config = dict(
    n_kv_head=5,
    norm_place='pre',
    norm_eps=1e-05,
    tie_embeddings=True,
    init_std_qkv=0.0384,
    init_std_up=0.0384,
)
Each number is 500 + 50 x the weight over its row's rms, rounded and kept within 0 to 999. Layers, rows and columns count from 0. Numbers have three digits each. The size before them is the row's rms in percent of the matrix's.

# layer 5 MLP up, 832x320, rms 0.152, rows 497-554, columns 240-319
108:532450528549511434522437503442512511494476484501527484432534545504413505452434497490555451471525505402542511480567489458538463556421436554412413498530503472472451471489438540550475485519481455460554504538527531557380483602444440557520517394
101:541476452424593497560353535381501456469441451390480418474458534481585508450453557494487486488494576461460535501495426445491378519495488399567532595500537507460492438515500440534464488541496476510575478430557478538425468657418568526467486462
104:545448464430598474443509479376466540417430497554543532570455562409497426450507510567484485540484461455541477459467467448517472463505542512499567515488602524495436409512449494477519483496544485425453553458565476399569533449496409562442476473
105:546484505537522477463533552422478499568474495522496391502498455555508498560651540443535478544538436547519546483465490468539468450598519459552534637453527474514522468510461580529556504478446473456479475520605488483531444584547550519498425583
101:541467541468565398537447467426459607532480517456509553440475479542479477536493499507486501473500461522548507453587500414486481491435492466499490526456527536545629508469528477555502520651526513591424411497536443578506502433430565576450515569
097:488525569456442499513534480551526386445479593502521501512409516558553437502502474508542490493448514466393493466419520434522483482623516527580498515493532530436512546471505519504566566508532405418509482500509501488451452554444522463599473518
099:508443526496506535530464509490513510508437431509442471509487464503512485502434500488528475415526534566476508502501504377384473493517500505484526436547465529524418549599608430456487484514611470524517531465502471458559588421510513468564544488
104:472491491525449466550506449531505545472472574532528414517538442528437582519502489477503572508562563531491560511439511434508510514498443550536441402534435492504441497516466470442485461586476455480503457484477476547435618443567505393483426477
103:517441494493490569554519533625417521422446518481540446459484607487507574488457557624451514529528600415468520466600486510488382447500537498455440497519418528516508539454457507577479522483540518535441580627482499501506431463549484549466529479
103:558539418588457504473515423457508547505508421398627491550535488463506499546559450481416504502548534465596481533581544567509595516585534509512572501467511484445564431502607506533474592510570440545393545551502500431550476473464513517445485500
101:598545452432485537473480537395510556521491511500552539589495459491481443432517501422471425537555602453537566462472478502477487497492451468498567526559542579639536611494462393449490567499459464464531523575466460563463489486491544470477513509
094:429476549507426522439532448521593483486548549518503576522419492523530502491557485495411395427512505523592474527509500420461532548545507532541409554540465576583495516511441550458534518542546468521484519595554396534543474562512455511515518505
087:467527499437558464474572478515477501607482593507458505525497533500499560474368459540424466555523535514585467506425526496538500605533508417542526485380526524448475471507506508457373554478496523482483508514457564502450448545572548550575473549
106:523477496453547404436518544490609576471450517478550491452430525529450505457623595513521481507574481551502596476492513467475528410575539536563404558500560508586534484425516420565448513605467444567562485420521529489439510505482486575448517550
102:505512547467535612498506521542508464567480504542468569442351466483570548497519418560553600551507393446551493510481538554562561492471508548502397527542515594496393489431532441486589597539533457424542426512542517436440464453589396531476523483
102:568571431624515501551501448490548529466484497433529469553416489443508432496523534518519430467417556485530520555491522518558552481545533434484502520473502501529506464498479552528524516494527495464466473484485505547523598409523564503431436513
109:524656529563521494581471521556515421470630498536504427479407524493507464501506474428477443583475582508478494573473651497485543513415539588512521606535386537453522585460489545458493542587523541633486494487455445507426609508497436480445503503
103:517516490548499590378531532508485525458510450518507568525480491495582505416527463520491412539421454461518538488530458541506519572537485529578530449501497512522408499447464533520564537548535473555505497506571532463520634522576539447615596499
101:541439521439484464487460571524438520427432515518533504392493562580506467557606500470463421489499510435496432563428545472479468494519438425479502494474515525543429495483505473429476480548471488504391469462549498538603459465488540522404497551
097:532401499438436499590463625547497524494506436512516472526619541571496538421472578528484447484535506467487484378535506484518503600565479570552518469476498563515506546570578526558438462461521477506493480508499408493505483530478522465528488483
103:484536550494562445380550552460476495477495484554550470439513491429567511519493486486579480369587478538536463529459624502497513449603536536468524522463495507558620467541491497472528499540462416487449535437479571516524463412449574472405554555
102:524454535476642542492477476489526470490429525486571500481507422554499604485535511528445468447457483558475431519510543605563505488476486466432456514527436606550569425565510444482486498511451494447611504423547510466580415605611518513539413655
105:559519474578556523407521470578497477535564501540523504516482466443571453566430564489557483383480488567561497478385497375495461528621483550477506491517492576558503560474434526481546482552566443556491517508517449530573499501463447490565587450
099:443522470531491520527529577489617445424506434545500546526499448473473474477493504430515459414496510432430532453558483429523533450494470644495381515569544509485457498494510439423340485477514461511489502526570495446507582512535437525419520481
104:432420544536444488516414545460431472551525462465379550488535550555488518464523529508474480445442473485507488557499476538528574466506480499538559473533463530455528416479498561481528525596507531453522509523501421434561552462611489486508443468
100:487519505526498563496555439489556554494495440453448435388499470507530415388507561487419428598394523577464468475473428530573479472456448438595589499510420567481407532424549456493479503424506449525550532460492496575464450489524486562508522444
100:555477391386488402457466502511609457585502505536528509480492515515381513503504536426526535463601624535527515507428532523572442454556490462436548519593557507512537413428491476535573565554485521556556437543504499552470506526541519434542517493
098:523522535437525466526483457576505489574515600517458561455443464585494486479592497444443492477492482556510449557412535435510591548469510419504479515466466493599540605484590599512439493568487470443549531455476471536485444486448670450491374515
106:488493433383537513531519480459477526475455467428498519494539486505589548593497484490549450556510472420567523589444496539464458516546543420508504496430432551495549534502387567485577513557533544461441583505454521457507584432494375458543506500
101:480550611537474464495501528578464495515525517459512500630499469584449533483522386481534421496466530505521470503630566563562611546448532489483446440518605412602501382423568509505542483567376536481476524476502547563508546489545481555557516512
112:507420481379507622502502588546462492476481480508533505497528556491531528485535529521545456445446523497554476483424432463553488550573530469479482542565536571467465551392456483513541519466531506368430453488477473420424542495578465498562450519
099:478445540485449483545480491563475459422394443605500520475530520462500591458465581421494507455577439528493501534427480516460476520487530526585431423426532494502478468383513459515507528500475602451525425510474536462473425466434538524437516492
091:502448505452454343457511475497532473555381523486485444469505545458494505539548508440441637470527515486615489472570569476522597365507390519446552522559509403409517461489471545451434519444471463524590499431453569458524449491465493541375566498
095:543527474564531577477496569458483587665496518502511487508448467564509484553494521498543490455552581433387568523455479477547506600519528462497562477512359448505521476456521475514544453527469383556531446418508530501439470420430502430505540487
109:487479445485463497497471457496544455460507570514486420505558516564545541525462478483503527540465517516514476449531476567521555493491492511486436443512510562486464473440465571523491433475504538494425483618514462597532513518473520438498520490
100:572428518465453447509518522436472455505640446514504470603468481543554540496534507419479474504592488462458405477558470487511434454496454468464552484503492512561539590523476418396460530413500506484528519501413425556487562439453466595493530540
098:523428539449537501500597499536506536455450583548608555399498535630585407479459447481461466536531429531534492482622446615426420459533555577466525570500474525564562478559496516468530555475483614513469483505530561459467523582437440580484493434
097:437457484538543498456451564506523458433490558519450493422522526584510544501507530530403459466485449457464523493403359566490470509492511524441455505516442445442503519543488530525437487549567474442537507430518505579452439502475498582362392461
095:497502461496556532523559540589500481462542429524679607524493442490608529440483547493441503471518485474556461538576453500481585505484465515573394454540464410408572468392396529503541572537530489514462493376412533476429593479521579480459478504
089:525504514539534491495451557536514523505562410485623496536437398480481523485545522426477529433498478443561497537572542498458476566520597467433434484471473516462506468496472629538476473435480550523571475457553497546465435465422492568543564534
090:536468458558542459548521545560567602492445514489523477497599553560554430577511409491513434415414460506462409479444608425477483489471454552498461570462553510559480463466457518423424527444434500500422466516533499445467459418409495583508526536
085:602397513493409501481558518529535522586425469541467492445564476499491467573550496468427507478373580512483457412526583517474548481529443509473513495443490454597468475505535531462539528407495562537533416556485425441496541462581471407516537554
099:568496494412492578462535406493414498534505451573420517504511451483534514479553558444621560529442467459564420473495480466580553425524394510483456532521488467429416503453529447410511518485484532458446479519545372547528498500416527523467456469
102:470562452545488475533480514452527564459530521569425591614472565539427558451461555530524461375520494497460534361521558474514513548522501437499499598514576502412521489597487504446483524615504480516469527461533460553456541445526470490490405535
104:565440493390486502537551611520490535536496490477456586526552520493459511596515472538505470463428525542511673531627447426513487463407480529502491473531449546541593464472387506514388460492541451518593523510404489573487450463532508481447516428
102:518493559509484492551501499487370558488419525543588484590459465539497478502468560463468518518435582497485530504493527544483530451495444440574438492477470578441572598496487449416404445460560489558493505426341477516491480532468571555479464498
110:520461548506546400455485518437436554567442441421448549470524483558432529442491535527470488517529571542557450572439598546471524489524556588512491500481444531524419437523540433428524495528502484488499523585482525519460524536501495515516500516
099:413523557460477483466509643577429449452489424539437485567584461451495483459417479501504483527489469466577515490488501601569564481463550479495526492476507405509527424442452407497517568584514571496444517517463487572429519470561506506495527489
101:481549529555454568448466512482515568472479539506511407468493463435471555513495592373561466565455549443469495459523423504447451565512524392481544505484471521514491557467499510471416506566482520551466479462463531568514485547431402476525510364
100:530460491531511545496533621494535521426491484396516432487518547518459517494544476645494541477557597495507478606508483416529455573509571496469424466443527528481516512472517494511547499477545467540496486513615524455453422489440493440542474550
092:428501605411476485531456492488433522517517529522437544448464477609506499457428529598513447522491500571465486506493453445569493484585485567527488413507439528495526601506507515397520477510485470394555478474460469517504538506545470598454560440
102:537433501510533457482604472451389521506592399441466404473503469498467477428494487430537526527487529407500438447559502489442592463399515473439460480456432500494503490537346511504489495470401522549485608487501439558436456553549599470527578504
099:554506587461457481536483477540540576539484530518504501567406464474526452452556507539541497464543482479529543497458499506492488458605545446425483451448551481557488583493552466524471486504535474482505422483505519527510555570545595389548563476
106:499437441525497486414443540516555498513574572540497582494534456442539503524450505549435388561493505470534501512594527514525543515436541572475510489499496499436442521512423412490485501531593570421516508495514414549527379522550487457591596408
086:548549431527600507448397539477564491462489562509545477492586480495454510538504513481388542456466459492469491436478490475451434480527532529565595557490559532487492460555521512542481504489531468546354433540501522567572515545401368519625516469
096:418452511447505485569473501517506439481507594422482513511418458403446451498527543548504516499475467564475472554578549506506448520477421483499460460614438600432485426436540398433459515510486539424465560492500528471499495452526568538535467502
102:465466520528523548475497509477599463440478471509548526464516471552636450533453469561536483483499497402468496486488454448510467479511524540419478471532491503495503633573552509498537474531515473486463449546458496584502483534459451442534439481
100:440554503449555457433448514533471491455459556494529352500576580583451539405469480500478470460525453476504476496529522425451472525422562459551502518498607491612375433476512485401469461584530481459481488480582522431502481470663430488516471434
# layer 5 MLP down (transposed), 832x320, rms 0.14, rows 497-554, columns 240-319
109:561619529514485539509421485589509533434460564439465462455456502482436471517487537495607517526452440554468483470425469408454513534526424619527441559488483490472531459407516572441559488470461517562469516443551513555560406471555601520607519426
104:457555499519579492466477515550541539448426507489488496458548574494541490412493532575457489483466458458441370463540558483560486529522477571563512503524440572476593496519503543586471402554536427450525504488554577461493499511458446473428504446
104:532563589550398512463498491561533531491549471502482412449507545468452468556498564547463548497487457563507536452470554474477688420504527409475545520467445542540490527560528588436541505461498486531494493497486532485567565576456471446527446529
107:541533541474533586577456485401499430505566456570634472453544465504537583478479582577477528466564428430514533531463488533442503452568400503533532513489387591538472532454424545503439517415504493526461535513462491527437547558478454525531565497
103:418532442480501498467503590535443548554556486510510574556425509492509395540448449495470407538618449440585516531467458484541418457510462523512456453487580500576487438451456521547473542497519536511587448460536412480435547452608530442444553461
099:442486564571508454516499496518508519530400400527458442575503473523423511422456530467504409511475511463505531561489508559507504588479475416558534588541411483538510507543549491454522460595450584464532470512566488504445519497568480433538484575
099:544500506579438360478420397496501472492486526444493448509543518546550491493499540475512544467546455454522487491483492600542522495600534448561573441485485492540480505360509465492437524503471508540579458520430510476490439485460423510414427478
106:558537589523520506563484446375490594458644592492503492495402544550501463494537517456533513566552486593493593473535602510448539493450558477456504433572474494477458545469542491461534492536446496522508476496565602504472415525508555449487537455
100:508469482482439474478507576401460561494574511481474555462427428426525473463475505481510500446495479522560530561558505545523444528441495425564529516474490487539574464495554389533452550540584496429454501550489508508490542513448574601478448442
102:483546534510373480526492485513435472515465530545464456475466620454521530504551526493564468515519497454531546491544458455424507491533468548545520551510445503615545405519530493492560520596597442503546469509465492529452460469491458556534529478
096:384449524502414489489539444552452570564532507557468556513563537503521479524494480480493592451526474419547566498512522566457507498451476465372510475488472470424475463509482527508472501543521630516487493427547482437524418500558431475593541576
097:528563477536417520466526499450691489533463496512530437483500431544552464528487562404440504510466523473463495447479526514462545577524401463534445507499563550450513580505665498543424414382485436508543527379470542424626465414485538501497521481
092:556619535538511533516462528425496498436498446519515478520529483476452521557583465532497594413523461503490555494487497446515493423532479503441453480596471498504479445547469528498566434524489505464483513536556511518593510498509469510493456449
108:531562467497437459490456500494510360504421467537493401516543467477407438613501535547503527556590521427435542548572523420578486524638465494452472465449477539580574560510458459447538509462564505479518440435521540499561509407402465499557486460
102:485437554477517474440544534572539485463538484575518605428495581463495460531449481515544511491529549612571430448482457571484441527469564565497479472540468497449476517451525518486523460529560464438460476492475430551493613546530523390550531401
101:505558372492531471450443442475440402586501459499392496572427497446506482477486483516524443459448437544463446551493421450501493447498515540521502480498461476450503435481419490479497508546482573430503430553500487514441455569511457486490452478
107:464550483498418474498577478428397422518553410467465544580540502577573418508517527526470456506449511494484487493545581512483443565524526495484534501555488457403520583553404577489481479517455483541513488526562504433567511544453512445504469487
099:551493476609443561575478461555475468435489567612400554461495532473541552430566532513461483479495471470555510506546469495490522473469540611506602483560555530465542475608473505548483470493568510499499416511563534479456371559484538405439436471
097:473537434508462525524381459498522533423531442428545538507468413513444395456524408496473444584509502464547551527466498551444531476490478511423495503513514498502471469501469527523516492507406501403506424455594425578501553507439459533504573413
097:543598470535453465512554476536553526420509516580442402469601414423508479489413488480537416515528488505492498556535435607465457533540491496501530424474567391644486474511493494578494551532443531438601572377442547537448465512489510512547601656
107:520511547562436493502508432505466605501565460482480554567452506498553475539492428550425465504490488504405513505512594520625507440485568534517466497513521504501548457531555476514485568484488447502505537490504433487531537483478428443660496472
106:498521451517473404474486416532466504510624510457539536493423605522506514527533510418493503435531526481536366502577474512571515435499507527425609436538512482657550567513457482597560573463491568437499526556478565477498534405450494571412467527
100:525444491560459463465511419595404518429452464491419542450456537590465556492595484438578484487529470525476455520386452515452492438531371450501421464499448511458494510505430514529535450412496401398497443498549472495529490515486493542507465458
100:507532559521514469562402526620416534459493474540541558521522520482548517421462500453471527525553569443504535513478327467426522528358473389537604405474433555477600534455542464560509444568487545457411562440452460558570551455401461540471556571
103:475354446485450462467456530480531518496565568513442549487468527540529488576550445479533471540526541529532506461565496515518400501451453506500518522497541422566486447435538375440513499455468502416432501537468621564454479441515554484483505569
105:477469579405531458507502634483462491486526455610624538395461401500481419446464536484430468518500448493551547470434454564503508546554528510451565507463575503493515456562550542447588468471497467505433475492413443477511546518427505482469480452
097:526413598492519510609518457433548429471486479476529424474467474455485534466479612498447452432462499415447463546529429556525377518465472467521565524482588437493465502474548618564465413530460476525551445586481506550555540485571495477481569499
095:457542537545560630431418560559531538433513445490542429583537552408443511485558483612521429514507562480494528533432517556508438413465453551501521519508458410438483581564532578473464480481563500522530427427576509419466580427522451541517478557
106:415597442628574444410475443446588523520439569544482449473532444496474526544470594495417506489517474460540549465516454565508443543433560462538491471489544483520529531569477453422492432501453500558510506436539556526487479426575504534461462519
103:443526402543519634616546489451475565516489487490483437424515518564480480500447515545403469525448423593438544500429584474578457473570489484462484445551455446496517429448531578552488402479611556497492487542503469588495444607437414420424416553
105:530555471483477637545523557432486432520405389544483471490441454454500577612482560481499377535477496522459519536616488506493491431462516523588467457554452481443504473488549493580566455510451400565463544579525433467499449432455539496431391503
104:453483465485560555485539457468437631511484449473518536448560531548491333545415468468518537598488534532459497556445472459519500552432527498454479529485512420523588607480464424562477490575564480481513627511541475524516438450484483416558495469
095:557516503524599520484526549565403471505471423469521543528430539488524496495495542512470466486560448559390549490489459509409398508591487577529497473470496412535483440536527506479412539444522595529441510561499463641470604513433463510578409460
099:468449545488531519560451556514499475633496544415603527525483598443481542502487475577465457546406471522487482513474452489514421496594457473453501499432463552488510459552470454548497483552606544507580563477413445505437546473553462432426573516
110:482456554477492492545434605543583444424533497449600444465483514521469438555463553514410555479469554545430641488454499595448479507543484481448547536498549490536527448522489516515504520499524562424563615481544486445470510428589509516565488441
102:385462509571532593479447561516497449441449496516509495462650463456498477519435460483482426395448475433602486478581521429546568474528462446495490454550532456497526572496450513533472450474505496522489449539464511490482585458458488416572369580
099:484551482491439544495534445448561517465496439486508443526509576473490463582520450476491572564546516553642537497485557479519507552486474523464418523541507562496453483457541517432436541627561492507437497534462515467558433530482540367548508596
102:526506512459519514502528550501387414513500521538482519402527526429488527508506484481602555613414521483444499517515498503482477490528544464471475522508500549464542469476458494508528499427532473539500437485514485508550578559565420416548571482
098:573417562581498466400478515505555514484504416519418508532517489524511499497500454500461527510527410510614479508533560512538502423553577486426543473457442492507449385472542407459476551529456521421458480520463542481466482460432393461707501443
095:481538481446456512529481532481412553498457542449580542438486480441406473467521483477388498436482527527488478511499533430499537493582565538478496449608562499499450524560500403521450509513525524482498467577498428554460572546537590525555493426
090:465704545494501526418488482498502397580547529480507601480518524373472494490573515529461580473528487506480500456546430508511520466525372506450513480501441531462561486504540524628528530485551450453511457452519519579539512518458492464503491567
098:416472449542500516498537468527546483514526462432527528525451437509474511536470465589516436445458486479538499565519525407504515530475577438469553526449475538463522526470452460530401526511506504500486540419518540492476462460547553455452447473
101:506470526486561616488510497489524523557429462470541503501533444456505456461443503492582413533552585499472536533521499474517488544539526574557555452485618569432436550466547392510542494456377526434511540491543522539450507442512471577463541540
104:654576515436534548514519560472452518550389561511547525564508437489506435491509461483450493571543541532485453573607523519569570510491486593494469486539495453515563467492489503554521512465476499540592471492501492480533509489425579434505501387
102:481531500512460448403523547482457552515534515571467489477554441516549529530419508515548431469440620445469463454527518531501489509557491504473528491582413593498673575483476630447458554382534502481532495402551375481512450436578557516559487490
108:497494463455492553397543484496538415522467411457544560388530432547566599422539477577353456398463480581519454492517437402599482474503457546486507478542486480424508486509494553555521551468520481410543483403504451557473472495454466567505526451
110:519544469448481542479515510543399425586501465581546510452475556542553415390512475537490548483538559602585412574469621515496503559483479467497512460515467517545487515540517485396496562453544468562445457591565441438500472496427460410473466422
095:550547443368492522492419470541438462514436435568488517515471458581494506505607485568483510543558504500465413579497484506504556520498516533488505584590524588538511483424445430476524502533493499582396521551564442551529481487456492519427537471
106:460501509530443515527550519539443462595487522473454588544486501477454612560600435516534447637575548614525536589558483480535504431532506550568541590572575555532592530529513408557533548537466432496517442656515470507580546477457461535464482511
099:531573537516470497555504491509466501513500575535513495554481449526603586517436499561512487462458530576438488487439654527500529437527519534533501566502469508536576465489447515472607469471508400520419549526461623457493487563465549473475453576
090:619513497491598463556508469447475427442525502433580573616446511526512451458498518435566618455479521434512469468443554557458447400498477569464407550614505487541506452453421528474478427528463487548486596508555452470509551532556512535548468575
093:468426555466531554492492454469503533592425500386535532526457443522543512545519527484407446415517450530456507512433426407573566530528472520514504499508545446550503573528515433502631482516454542553486478571467432398585582440497529542505472472
095:467477415523501541463478483544554487484544455492473537328487564532509525551542460529608501558510436403543477627426530497473451484513448506447594499534322469498502509515523555372416453443527637478494573503469467584502464497476528456530565551
104:467522507469597506605454458531457521454486552498486388415439492555539505524472489462477547471547443577480578405551535528490497553456425459504466536503549525503482524544533472438519437553477492578577516566470532589424533430463497512465445534
087:467373506503472552529516478462539456484502527572482530504355532587475481470470479427488477483582521516578435489502477527485549557532526530499425472539497497507566507440458508513469580495417508535537532517482484575390459530493643493498519466
101:531425508529457520471502411557473557442592495529430538532387483385451435414503554440532426610595476566518507399508567499547517508565531479459521471551571499470444517594583403491524510513428515483472505494449495524466538465528574583537518543
100:466499548445487429549487559534543486462447529508474446566542478536572477553447516506548470464495378521494511518519607589561467481571510532462539497622512475571496503527404517541513554409532537486503399614465432429487471525514501496443595476
103:551482525505594563469501495494536559460501479505530436518482424482474530468550553528524583394555581471452595449471438535535563433502475392626511545526503480560547559514520504446587455497427486407491496500503496588517513601529504452558501485
# layer 5 MLP gate, 832x320, rms 0.142, rows 498-554, columns 240-319
103:458405457565468526488616479434548372507552485545544489571441542513488450539493523445519404495483435468399456587619447517484528536482498546511502466489516509491397455480542521557564531507510472522443497442449549447534497395579520440482445437
104:517414583397557471471511432565488460520456451378462461410491542515438498631507545497482499637571510478503471509512479453485510482536528495494613480507500566461499578498480598470425515560463559496429434526452596527442482498568507493554526550
100:541443520496485518473532466573525605538533516484538427538540429534521512516506401500457538559540487543541511553525560569532511449499507462477529473504537510586513458449531493555545526477404553581544486370504522552467443510431498483471509602
103:553529515576477508543527461509419518415543486483471517488451476574545513429517556501521493452498474453434532417480380573499432620493478553577502488483492457457563425425467463502548497486493456533484543527473543563420564489472429393501396550
098:483500385481427501457551504477512531391457540488575355551465503514519453468516582529433515456525563518561505507511517494522467491506532413441481542460558480615424566573482529441505489493413550573521500472465520508429460535525469536490485512
101:594399359444541567542465506458510543509524435530480531489429494475509432530557522440454482577442502529521485544470479414471541532419482547488487533482462458435471591585482480531510442580499484478490514471479499548597466483549563525455464480
100:519497492498580595512481517569587492419523553513477507515537479468602510459534522422531614594461551526467515486481592521401530550541497466475445483519571548510527435442497397425500495487441524548505593508502454518473474531582415494560474516
104:490516524543573499508523526418405431540474496388445573595494486533498551478620561538555452519593640444462518447486510542541580475519506562458485399496534500500504540542483433490535524603495492523578501496525583619502490482511478529504597545
101:450460548557507552432455448498580497517502494457525515427418526445500519532377457383513488476531495505546444504434513564437556477466492534542445561507448509511557488449479584556568514597532494572528497561483562492475560505519531501469478459
100:529511522511522555422483520537507406571539547520473569474456434508629584475441444411486474551477580445518513471622420494427562460437558533474571446479475409509491521596431509564504510441555531452496429523511469536537507546494564448439506524
098:526525545551464551489446562522493442578482527384510482416556528533407550502463542518642508502527540509378501476528451514408507447484478558512553527465606443524477578499489487543466570511452493584466508504489462465493492493554559456505581490
090:457500528499543489447556554423536427527516497549472477489463450480567487528497402516517483572486558517532421513521584520402458446485468496454503554423493531571416397471401487539530556522524495589500447497441468505496588460567460503557449456
104:569467500491519469480490528532485450537515416487483505525423553426540439456515443387455468489453547530581558573437598525559488480529568474425450509460544562484492476446518485543466530442491505571561481438467513480591518449458523503484488482
105:426506554548423441455444477463517526440565600502495492593459466565557473550415559484467435416532443525478544483610513505514567460495513503499533488453537403455445482509501457466423481528471485442508517471434533525432522511554531492443478479
103:502457397472558403427410534493537531546546482546468513605550527489577434429451459545629494525544485483617566621503480398582568515512616516485507495500581475480478545496574492418519507514483519471474465482482451366485487440493467459550508526
102:523539466379505564471494462432572565519503504549556411562487618430459618571552440462502522517522473553458437421510481497545490535500462557526484548503456451537519434465549568474622591458545463492514588492458601562487471452565500518520438628
098:551457474577415538497504488511507601510492405538447511555483537538365509511515503557584446429435500575483508453575541587441458506502539550588552460564542562546630385547466551522376457487522520591451455470500434613457602531508552574569483458
097:507470489550474508471505496556508545403570545494537528545363449445501446511570496517538447536449563552423508457433460435461511505397453582424562473470460441512538537574442490510534492455553574420469571458430538543483521474513534489516472523
103:511486417486566500550481508518433549437391598568404490461519455450528473419498492489530416474440448534536580514602531561503475526610590513481446572534516505550490524512537521505529527529556509407524515509540568454532459452555415438533504612
094:459547525481590545554456472526608423425528449459490504472557437491491555447530501551453475574521501432543559516527416421490474514488533442387465470506465522508400589442499516437535531494497513518541416553537459456495428456578486446442460562
102:407526436461401569520391522558487601562609519616433516579411568515529446500577538476503530556509534449520512485579581438403488523564528474483498503462628526512448504485583474535560452477486475495446520497501496520440466429463433500449500472
102:522528568497473514497481601592392495513558501558458446561526460538459456513421465563555549472572412484613515466440496457469559552529496442503553553539447528464521562454608516582441582453542494516516513482495553508491435513517466543520504485
095:551441518492596510437495555395600553473457464502456485585528463497545469563556501456603599518461489485429534560551483476452512477422454537529423496554535517502405493519552477546521408505532493456462453503634529497544500480610430442458374458
107:533465546450522543505514563481584540512541454548545479561455418471508562437429474540543539499498428452484429496468561378573568558490565460570519503450556486459410484598437518477486505409460540440476524447484673585457428434487506461577582496
101:535566457478502504505451510479539466532494487464474556517427470633504483459512501445463545609544557470503562463429454460484418490516549541537526528530514532449417518527562523407550521484484501534504518503574548531486427477501498430524458497
100:543488512460562459508467475401501523479480528542524445508463488492510510601469551530522499578498459513470419575401495451592427457467562423477481483607497521482548560498541508462513504457549434474454547476539517625541434472393547456430579420
099:555436535588551555447495516406447585539493504536440518548509450453493376434452517450390507453488619476504492489498399513506489517438426598504392554451473448464438537488591543482470533546489487476483425485468613505616550511473493441422544455
103:554449548464465425434501511527428517563552492490492518482478460442484604447505507440433599497500562515558453523506496512541577509556425536475471589443488554399447502487498458456501464439444466465531516517451544507557483531452441559513560530
102:536370515471485517514528554439560495484526561528517483548615514499474463464443499401486452511436464406454560479512567459455494454423524470552495500506552544466520436478562514481486465519581524522529398454558604511518452518462603558497499529
101:533612492498480492505466494581450564514500508558518553529591465390566521410430461535532381478530446495415459444503536493504565461418563582514466482475468540475489499489550461589514418436411506528440533511459498505494472446521503479457536537
100:518414491445558452507472476519472563474431513539511466450397512528427563390512476452493585493483476492405520508504480543490521439509532488430466517514448479485497528504541371487536471492630476548411474444548428539485593548461500448456440531
097:525479407513455465519466424415484485554528528499533560602536549469527524517470580461590540508538586425536466512550448489439471433511486537490458499443469528464533466540594552573501407400438499526521445529499462431495472483446403529416519477
099:521456439556503495495516524475412487602461561424526464496385487495499457514529501413511448480386444574416472468387447492459512488449551535539491576510495480537521473542420452532450537477443467474488466476560535450491441545359508465523488559
104:572428432519564432521499526446501575517515486484447510495549425545473468459482532436588527525520421540522538453520524497482454554510568525453514464489475510489458602489589480501458497545415457482480581549499531441454524490503513486490467607
100:430535449506497576486453470509587488484532475505500479542430565488493499499438556483511542511498515505546435559529477487465535476570516519541496519470511464506506494455504607469493466402434488606558491501475547549468507462490482600519528495
101:460442479445476443523590455487490460589498521461526448553600571426502493457463501525532519465529487418604487509422478414482469481511513487499523487449568524419513503517537604534491484513531378527536553432367426580451424468544592476517515494
103:565489519428483411470473530464546454497441468495452405527473528486460513419479542467507493521412469490549518519518523533436559490495534541461451526509464510481474497410401554603432588497536530553518477605522423535426449436555493635460525518
100:435400532454534540429472499525511421561451447555428507539445449530548515429462513509496509523469433432383518551546523524395513468524520520461492452599483553468386453520485460354582527510535477565490472511505529402522483416509547548475492458
092:444472467462520487515418573487567456459529537523578529533529498566469548545482530548436455568616426531516592518514454496500490534446473496512565459499484481527451515463441453423538522544514554514534535517597435530563483457526528515529459478
091:524631551459435419488447485428481520551427452479447551432515458542511492530620543454443589434485483415474472602491558584454460437501483503393433510378421540443498441436473548461425493520481487496483453558447489563531444492555455536521470376
093:496442451488464545508510536567541532509440527395553495453539504471530388511511529521556494584592492440439641519486511533569453485513450497522514416499489467532428432499485498463549553512515484599500444487475510527548480517476363480494523425
100:479482496487566492605487500574408501551468392444475422464475506436485525429470498537577449484492449518470530503414511446491481430476547398462504482551449502505480476562426609478430498424488573523497454429544530507575480500545510484491484519
102:447539667527571545542476512526574521347536502529541505483579487492549480451488420461530466486444443435500548478551520479462508529451516630456535472451518506531534498578413450538427579447471474504386441526507563472569459507528496504544591485
102:434504447617503514462620525473475481489471567478407589537407506550477588489457464481547402476537570483505511456462504438531504464504537502546544568591466432416486585491615524529428506519531488603366546585506496429421448487533461514530578488
101:489530566512581506479529519526493586479594448423475540511514481434475509533504573502568398464429551506597517550457479469483513484489544537511525486471520425482506494605477555557503516429417404555464526482479492403496560477433450438579488404
105:524531570468479459483586423557501464475464488495441453471421473442491608494485563557441591570581522474505517487582543568483382432510526487455436485459411539582492560506544581544511528541487466481439417525481524502538481464491573429505477428
103:433463542451455440450529533515573500522542481414541463525508481440605513488473418510538497514494457490579455388500485532573490493540459553468415461475415450522551437525456531538574448576413501581504475419446534474406469425611507597499587513
102:500456603418527521481464456529482470473540509575473643476548448556427457525488506558531554490446518495616448515486530488535463530478440542502548544503504512556448508547568430544469511436589598490352554538428431466525420492514535465493496467
101:385516519460479467492506582527527554485504450496544482435452441499574503476564490520561518429507515500576413494438583512514492524519556529545443477482516493566504444481561569424555602536502568555508495534532409496520510569569492409531445599
097:559472493491590498429439383497551457445497453497504452559493473483425497512441565446475513483510550478524503459474474543601550447508456506517490504561472493585556526495538541541382464447514436493433475546506478526554499475502607444477484462
102:556480580478457516527435469559406539509563592504470474475551492542512560446543545603572354455483446492476495535473445497539407388520654525520506559549579519592445521427532520577525443465478468470425511448508499627531491434486510570481480458
101:495472513458524442534564536463424629528512476436429425563471520446475487446511534505502510492536448524491536506574450585466478491473482506402481496561558470552458521460522426485492421542443451545521499480531597536498512524577530514473585491
099:516488515553501460480503526578517506467561521524549441483468583554518389534612474573520492465496460451454493531517521497525548449578424461520474478418503505493489588571477540431535572467574532396461546493572484546443527456520611464481555421
093:508577595477518536556591514569451446469577510525467516456561480533488563492502467450477512505512519412590525468486565499533467630469544401585435523508473553498562550579476522534439530488459514513444468521504532503506461459475476386554508338
099:467453511530499479517518505597522441593529423397515499539537519491514589587484441484447513562390498519548446510553499562523552501451379541592517484550487523526529560528475623517519409434401429464459525438452429503442603559487576514618536367
101:565481417429478544494467537459523489488486534472524484532543472462520481426495485434455420447531537434518559543435564536490521532523477504584492473458491475507509435499379573425543531592474511516498476518629535411473462480523531573536567506
099:517521568472477554534566520527569511481548478481470624467462501523438491460557499534531505540480544547396520500440513500461461528470520507533436482455513514474507507460433517532511531460600526512569484580563549460494572431372440463521587509